Part of a small language model's weights: 3 heads of 32, a variant of SOAP for these matrices.
Each number is 128 + 32 x the weight over its row's rms, rounded and kept within 0 to 255. Layers, rows and columns count from 0. The size above them is the row's rms in percent of the matrix's.

# layer 4 MLP up, 192x96, rms 0.144, rows 48-58, columns 0-95
size [ 93  90 100  88  94 105 102  94 100 101 102]
[[ 79 116  84  82 122 119 199 178 138  43 107 139 130 146 132 113 126  88 126 147 115 180 102  99 135  82 102 138 146 116 145 167 136 112 138 126 133 153 179 116  75 158 147  55  79 102 144 161 117 116 205 130 158 155 142 145 138 110 147 114 175 135 101 145 101  75 108 139 107 145 126 140 145 140  95  65 104  88 169 169 138 118  89 115 135 142 106 121 106 123 148 217  75  86  89 146]
 [147 121 112 139  62 137  98 156 134 178 119 142  94 203 176 188 164 155 131 159 190  96 183 133 149  98  45 115 181 163  64 154 130 125 139 156  94  82 107 126 100 163 154  95  86  95 146 120 105 129 124 129 124  97 175 191 122  87 157 135 102 172 152 138 101 149 161  97 146 139 108 126 151 104 123 146 131 177 152 124 176 190 119 123 126 122 160 131 132  85 129 118 102 158 171 162]
 [127 131  77  92  68  78 160 102 109 120 176 151 107 130  71 112 135 145 176 212 153 133 100 135 118 109 102  70 206 114  97 120 140 113 124 159  82 175 100 133 136 126 146 128  74 102 125 109  34 144 119 130 128 185 144 155 146 123 116 153 147 176 127 146 134  89 135 165 133 102 156 140 147  77  99 112 131  74 195 113  86  82 125  90 115 146 146 129 126 114 161 138 141 137 168  82]
 [126 164 144 151 171 138 144 126 180 100 145 206 119  76 111  89 189 151  69 115 152  82 150 151 170 136 137 108 144 154 163 131 146 154 127 114 145  84 162 198 111 128  67  54 100 145 111 144 160 143 176 111 105 169 102 134 109 167 124 107 120 150 116 145 118 147 198 157 178 160 117  50 120 139 116 139 135 162 107 132 129  67 172 116 128 132 142  84  97 162 139 150 103 160 173 143]
 [156 136 161  94 114 103  86  89 201 105 127 206 133 182 110  65  56 132  62  94  77  82 128 142  74 136 105 108  96 113 106 145 166 122 164 103 122 110 103 142 114 155  97 124 129 137 132 118  60  65  95 165 147 142 137 171  82 148 163  76 143 132 191  95  99 136 102 143 106 179  87 170 104 129 115 117 150 141 113 109 132 101 144 116 126  94 146  88 169 143 127 120 129 122 137 170]
 [ 89 117 102  93  96 140  96 134  48 141 101 143 160 137 120 114  81  94 112  99  70  97 107 102 116  93 110 148  98 136 132 120 198 123 143 101  97 101 145  98 112 122 131 161 100  58 157 150 138 200 122  72  94 133 206  93 119  72 142 121 156  94 173  86 135 101 180  90 138 117 154 169 131  98 116 119 142 154 129 140 137 122 149  52 161 126 136 195 150 138 125 126 192 102 147 139]
 [189 109 119 106 195 128 133 101 105 184 121 144 208 141 107 157 126 175 110  86 146  72 199 115 144 109 168 128 184 152 103 124 191  97 106 138 124 121 112 173 116 113  88 110 152 147 155 188 144 156 129 133 109 125 123 153 100 125 104 133 145 185  78 156 108 131  74 112 157 107 134 139  64 163 114 167 114 160 155 107 100 106 114  87 157 139 135  96 161 125 108 145 184  53 161 126]
 [172 135 143 118 161 160 131 133 194  95 124 156 141 166 126  88 172 102 103 105 164  92  98 108 129 141 135 106  74 151 144 157 197  78 108  30 146 140 122 103 104  95 101  82  86 122 136 170 147 119 136 155 149 131 101 121 149 133 197 103 132 128  94 143 146  90 173 104 190  83 163  92 138 153 108 150 123  45 101  86 114 162 112 105 154 122 154  83  98 107  85 114 171 153 127 140]
 [115  96 122  87 170 167 135 111 153 148 159 102  89 137 115 130 146 164 118 147  79 173  68 110 101 146 122 175 121 155 191 131 160  66 111 136 158  83 154 140 156 144 168 160 116  93 105 147 126 129 122 132 132 210 105  40  94  90  94 156 108  98 117 139 161 142  87 157 112 160 142 139 134 119 145  96 111 131 148 177  98 140 169 130  78 128 119 160 163 108 114  66 220 165 149 147]
 [ 99 118 114 166 163 149 126 105 101 146 132 140 122 151  90 144 152 135  91 151 136 110  95 107  84 106 130 127 131 127  71 184 117  99  97 159 136 116 101 141 112  34 117 170 142  95 155 178 138 125 110 139  32 148 160 109 140 145  98 140  87 104 155 124 170 126 109 209 113  99 119 214 138 159 155 183 146 157 143  82 100 133  97 129 114 195 116  88 132 156  75 110 113 179 122  98]
 [179 184 111 151 127 156 125 122 140 117  59 136 108 102  58 185 131  99 138 125 158 131 158 140 124 116 130 123 132 144 125 162 110  50 159 135 147  80  91 124 179  80 109  69 194 133 136 102  93 109 132 107 170 135 154 162 112 139 109 146 189 135  81 101 115  83  95 129  83 172  47 156 103 136 133 109 132 125 121 111  85 119 116 163  64 117  72 145 111 133 146 105 178 176 130 112]]
# layer 4 MLP down (transposed), 192x96, rms 0.13, rows 48-58, columns 0-95
size [ 95 100 104  93 100 109  99 100  95  94  99]
[[103  47 146 176  86 151 119 129 125  99  95 145 139 114 114 176 117 105 106  85 135  89 144 126  98  93 103 131 155  75 133 125 120 120  78 103 106 117  66 188 104  79 113 115 183 113  88 138 150 107  85 166  81 123 135  92 102 147 105 107 159 105  87 105 104 141  75 170 112 106  92 107 121 163 160 207  93 108 152 163 150 144 104 106  79  84  86  74 111 168 133 152 147  83 151  96]
 [145 145  65  75 171 118 131 145 113 131 109 150 170 119  28 103 114  83 150 152 105 125 161 208 177 160 148  97 135 114 149 175 117 138 128 128 135 141 124 165 161  89 103 164 151 110 156 112 165 112  83 138 170 142 150 102 114 116  69 127 103 144 166  70 151 134 136 175 122  85 181  88 116 135  96 109 124 139 135 115 127 162 162 117 142 170 146 139 147  82 197 149 141 207 138  93]
 [125 176 142 174 157 136 106  89  93 190 124 104  61 140  79  90  84 134 162 132 164 143 100 143  97 136 105 145  93 164 132 189 167  96 136 177  86 152 182  85  93 109 132 105 117 118 172 152 140 148 102 136 114 166 132  75 114  96 169 103 153 130 200 157 158 120 146 122 150 129 200 126 109 114  68 132 163 146  96 100 181 144 129 113 107 105 197 111 128 172 105 162 159 138  90 131]
 [100 136 255 120 100 131 121 164  89  66  80 116 141 106  60 117 131 111 147 140  85 129 132 163 120 107 143 155 146 140 157 159 124 123 119 136 118 124 129 110 120 145 117  74 113  58  81 136 149 203 120 107 100 187 152 142 152 130 125 145 200 176 129  87 122 137  89 107 131 197 114 145 131  66 151 118 146 120 140 139 159 141 143 131 159 127 151 145 173 102 120 145 139  87 152 185]
 [140 169 199 143 128 118  71  57 114 166 154 149 193 115  81  43 151  87 124  79 131 173  98 100  92 109 121 121 143 129 110 106 172 147 136 160  82  85 119 174 167  97 115 115  96 160 114 132 125  94 116  95 115 132 105 145 160 155  89 177 139 139  72 127 131 101 143 162 108 173 112 155  90 195  79 111 124 154 147 141 186 123 119 138  90 111 128  98 154 169 103 139 166 160 151 113]
 [142 100 169  97 154 122 103 153 148 152  90 213  96 169  95 151 110 119 149 106 139 138 131 127 155  96 103  76 115 112 121 171 131 108  85  66 119 116 136 104 150 121 205 133  84  93 110 126 106 137 131 102  75 144 155 101  95 104 124 165  84 149 206  99 149 152  52 158 121 125 101 159 106 132 156 150  65 125 132 128 145 148 153 136  86  59 104 157 157  97 128 102 173 196 110 163]
 [106  93 174 157 129 138  69  84 148 115  96  88 149 118  78 132 127 180 114 169 112 157 114 162 133  80 102 129  95 120 183  91 152 102  67  67 129 122 107 158 112  88 103 107 164  52 151 181 120 166 180  71  67 102 117 100 118 122 121 106 174 149 130 112  85 126 139  98 158  95  72 144  71 137 135 140  77 159 156 111 141 133  80 164  93 138  79 144 116 140 112 113 126 111 150 157]
 [125 129 122 141  87 150 114 156 127 115 113 173 184  89 139 118 174  78 154 145 114  65  65 122 118 158 101 113 110 132 128  82 157 112 142  95 155  88 129  98 159 156 175 162  89 161 137 166 176 120 140 100 102 122 160  58 112 110  94 105 133 121 106 154 117 158 101  82  87  75 133  66 170 170 155 137 117 116  54  81 155 111 114 122 119 167 133 164 113 119 101 121 217  86 124  89]
 [131  66  98 191 120  61 114  96 121 116 139 184 151 106 149 147  83 111 166  73 138  97 200  98  59 109 148 107 134 108 105 122  97 126 127 150  91 125  97 172 149 110 146 124 103 133  94  64 144 137  78 117  87 127 137  91 125 142 114 134 145 149  54 152 147 127 184  59 173 101  99  79 152 121 146 121 139 112  86  87 143 149 149 142 103  98  88 196 113 155 125 116 170 101 134 116]
 [136 131 168 179  80 144  98 148 135 156  98 102 156 116 108 124 175 156 148 162  96 185 146 125 122 172 148 146 123 103 105 136 119 159 143  97 112 158 130 139 177 136  94 109  76 129 170 120 128 176 118 151 176 122  50  53 134  66 147 145 152 111 123 132  83 122 153  92 188 150 161 137 217 133  99  99 130 139 154 116 122 139 132 161 113 116  54 142 172  86 195 139 135  91 157  93]
 [ 99 165 120 135 105 174 131 144 119 133 156  64 108 134 137  88 154 108 148 182 141 107 138 155 124 152 125 143 153 117 157  68 148 120  98 132 121 116 162 118 118 113 120 149 148 141 128  58 164 205 140 148 193  84 174 171  85 134 169 167 101  96  82 116 106 147 109 120 160 128 200 128 156 189 147 177 116 110 111 134 155 160  80  87 134 165 176 114 107 108  62 181  77 109 165 153]]
# layer 4 MLP gate, 192x96, rms 0.157, rows 49-59, columns 0-95
size [103  86  94  96 111 100  96  98 108 115 107]
[[110 111 154 212 153 161  50 111 138  62 173 135 176 117  59 101 123 106  83 122  98 139 169 191  94 164 135 124 156 154 132 130 136 168 161  80  97  83  95 130 112 112 184 144 166 157  76 131  93 149 152 123  80 191 160 131 137 138  84 131  99 149 123 113 110 126 175 140 130  81 155 159 109  77 173 149 116 189 123 110 157 109 140 130 138 153 155 163 138 136 125 146 158 129 135 167]
 [172 147  88 157 173 130 116  96 104 145 131 106  92 131 120 132 133  80 128 105 163 153 136 119 125 167 156 145  86 192 120 191 164  96 126 156 111 122 154 131 108 162 165 119 136 124 137 142 161 185 124  91  91 141  99  88 122 112 140  93 179 125 135 118 156 136  99  97 121 154 185 122  98  92  86 101 161 174  81  91 179 161 199  82 147 122 209 146 146 161  74 174 109  79  90 164]
 [141  98 139  71  99 120 106 175  32 196 123 103 171 111 163 132 125 139 124 112 138 133 126 134 129 180 126 180 110 140 151 118  88 133  96 107 128 110 120 113 127  93 127 173 154  94 132 109  93 192 129  59 169 127 133  99 125  82 128 131 154  95 207  53 134 101 155 107 123 156 158 115 142 109 101 105 130 137 113 158 145 199 167  99 143  71  96  87  89  93 167 171 114 118 128 155]
 [145 138  80 200 144 167 153 104  93 102 103 118  92 135 132  88 156  78  68  90 152 129 101  93 102 145 188 164  92 132 153 136 173 114 148  92 119 104  83 180 154 161 112 178 132 153 123 164 130 153  76 173 120 146 110 129 165 151 130  99 160 101 113 116  87  71 144 181 154 165 164 152 121 162 155  89 159 109 102 107 127  88 146 158 171 122 195 178 140 157 158  81 129 143 173 155]
 [ 86 139 135 147 103 171 141 164 149  81 106  97 135 150 140 199  99 105 122 139  84  89 127 171 135 139 128 154 134 160 148 167  97 188 121 166 168 165 144 121 136 149 140 159 144 148  90 146 148 127 151 162  94 169  75 154 172 111 105  80 107  88 111 162 127 167 108 186 134 130  58 122 111 178 104  98  67 156  82 132 133 173  68 137  84 137  85 148  97 131 161 100 145 132 200 168]
 [147  79 152 148 124 127 131 166 155 123  87 164 149 139 153 168 184 100 116 120  94 145 119 116  89 137 105 192 159 133 122  93 108 109 168 206  95 161 113 195 113 122 113 176 115 192 102  93 139 141  89  95  87 140 112 109 166 149 106 145 205  73 164 145 124 148 129 156  97 141 123 126 134 136  92 157 104 110 127 135 117 162 111 139 129 131  74 185 220 137 104  88  96  72 163 129]
 [105  98 179  94  43 103  98 161 166 117  91 128 128  37 138 177 165 112 130 169  91 155 110 161 168 117 160 178 162 119 106 140 131 122 129 116 130  85 127 134  96 124 131 194 108 147 129 174 149 126 108  89 140 141 131 126 161 172 107 104 168  91 165 126 118 149 145  88 149  89 125  67 130 168  97  78  55 139 147 145 155 153 154 169 147 113 154 181 119 110  88 175  94 138  95 147]
 [168 102 106 155  95 186 113 168 161 187 152 164 148 130 150 124 130 166 134  81 112 161 121 149  96 112  76 133 169 165 194  99 132 140 121 130 157 115 163  86 166 151 104 144  75 119  90 120 183 103 143 140  48 176 153  71  77  88  92 107  95 107 161 138 144 186 128 127 203 155 122 133 153 171  96  94  90 158 109 128 163 131 120 135 147 111 118 143 140 154 125 149 148 193  99 114]
 [181 119  89 123 206 119 184 114 132 155 139 197 137 130 138 176 144  72  94  90 154 129 126 135 160 118 133 124 145 145 138 146 114 155 111 111 115 121 100  91 105 134 157  92 139 167  99 204 158 106 136 164 131  54 110 146  90 162 171 116  82 122 148 132 123 169 145 166 150 109 106 234 133 152 145 198 114 161 157 100 166 133 122 120 122 139 100 147 170 162  65 119 125 140 156 151]
 [184 165 161 146 142 177 119 137 142  77  99 101 132 104  88 110 102 111  86 102 131  86 128 172 120 156  76 141 111 123 133 151 127 103 201 110 134 120 158 132 114 153  95 108 168 162 145  93 118 167 141 178 109 153  98 117 102 182 135 107 127 111  98 141 118 141  65  93 140 101 130 139 106 143 153 154 161 204 109 106 154 117 118  94  59 202 119 141 189 104 194 119 120 187 195 132]
 [160 157 105  87 113 130 134 122 115 183 130 163 134 146 133 112 121 118 111  79  99 163 147 120 149  78  91 132 164 102 137 156 188 127 129 165 126  96 131  82 115 140 188  54 122 133 101 170 115  63 102 115  97 149 124 134 119 144 172 155 132  88 149  94 181 144 130  88 160  88 155 175 113 155 156 115 122 151 125 151 166 120 148  87 153 235 120 126 136 153 125 119 219  90 130 190]]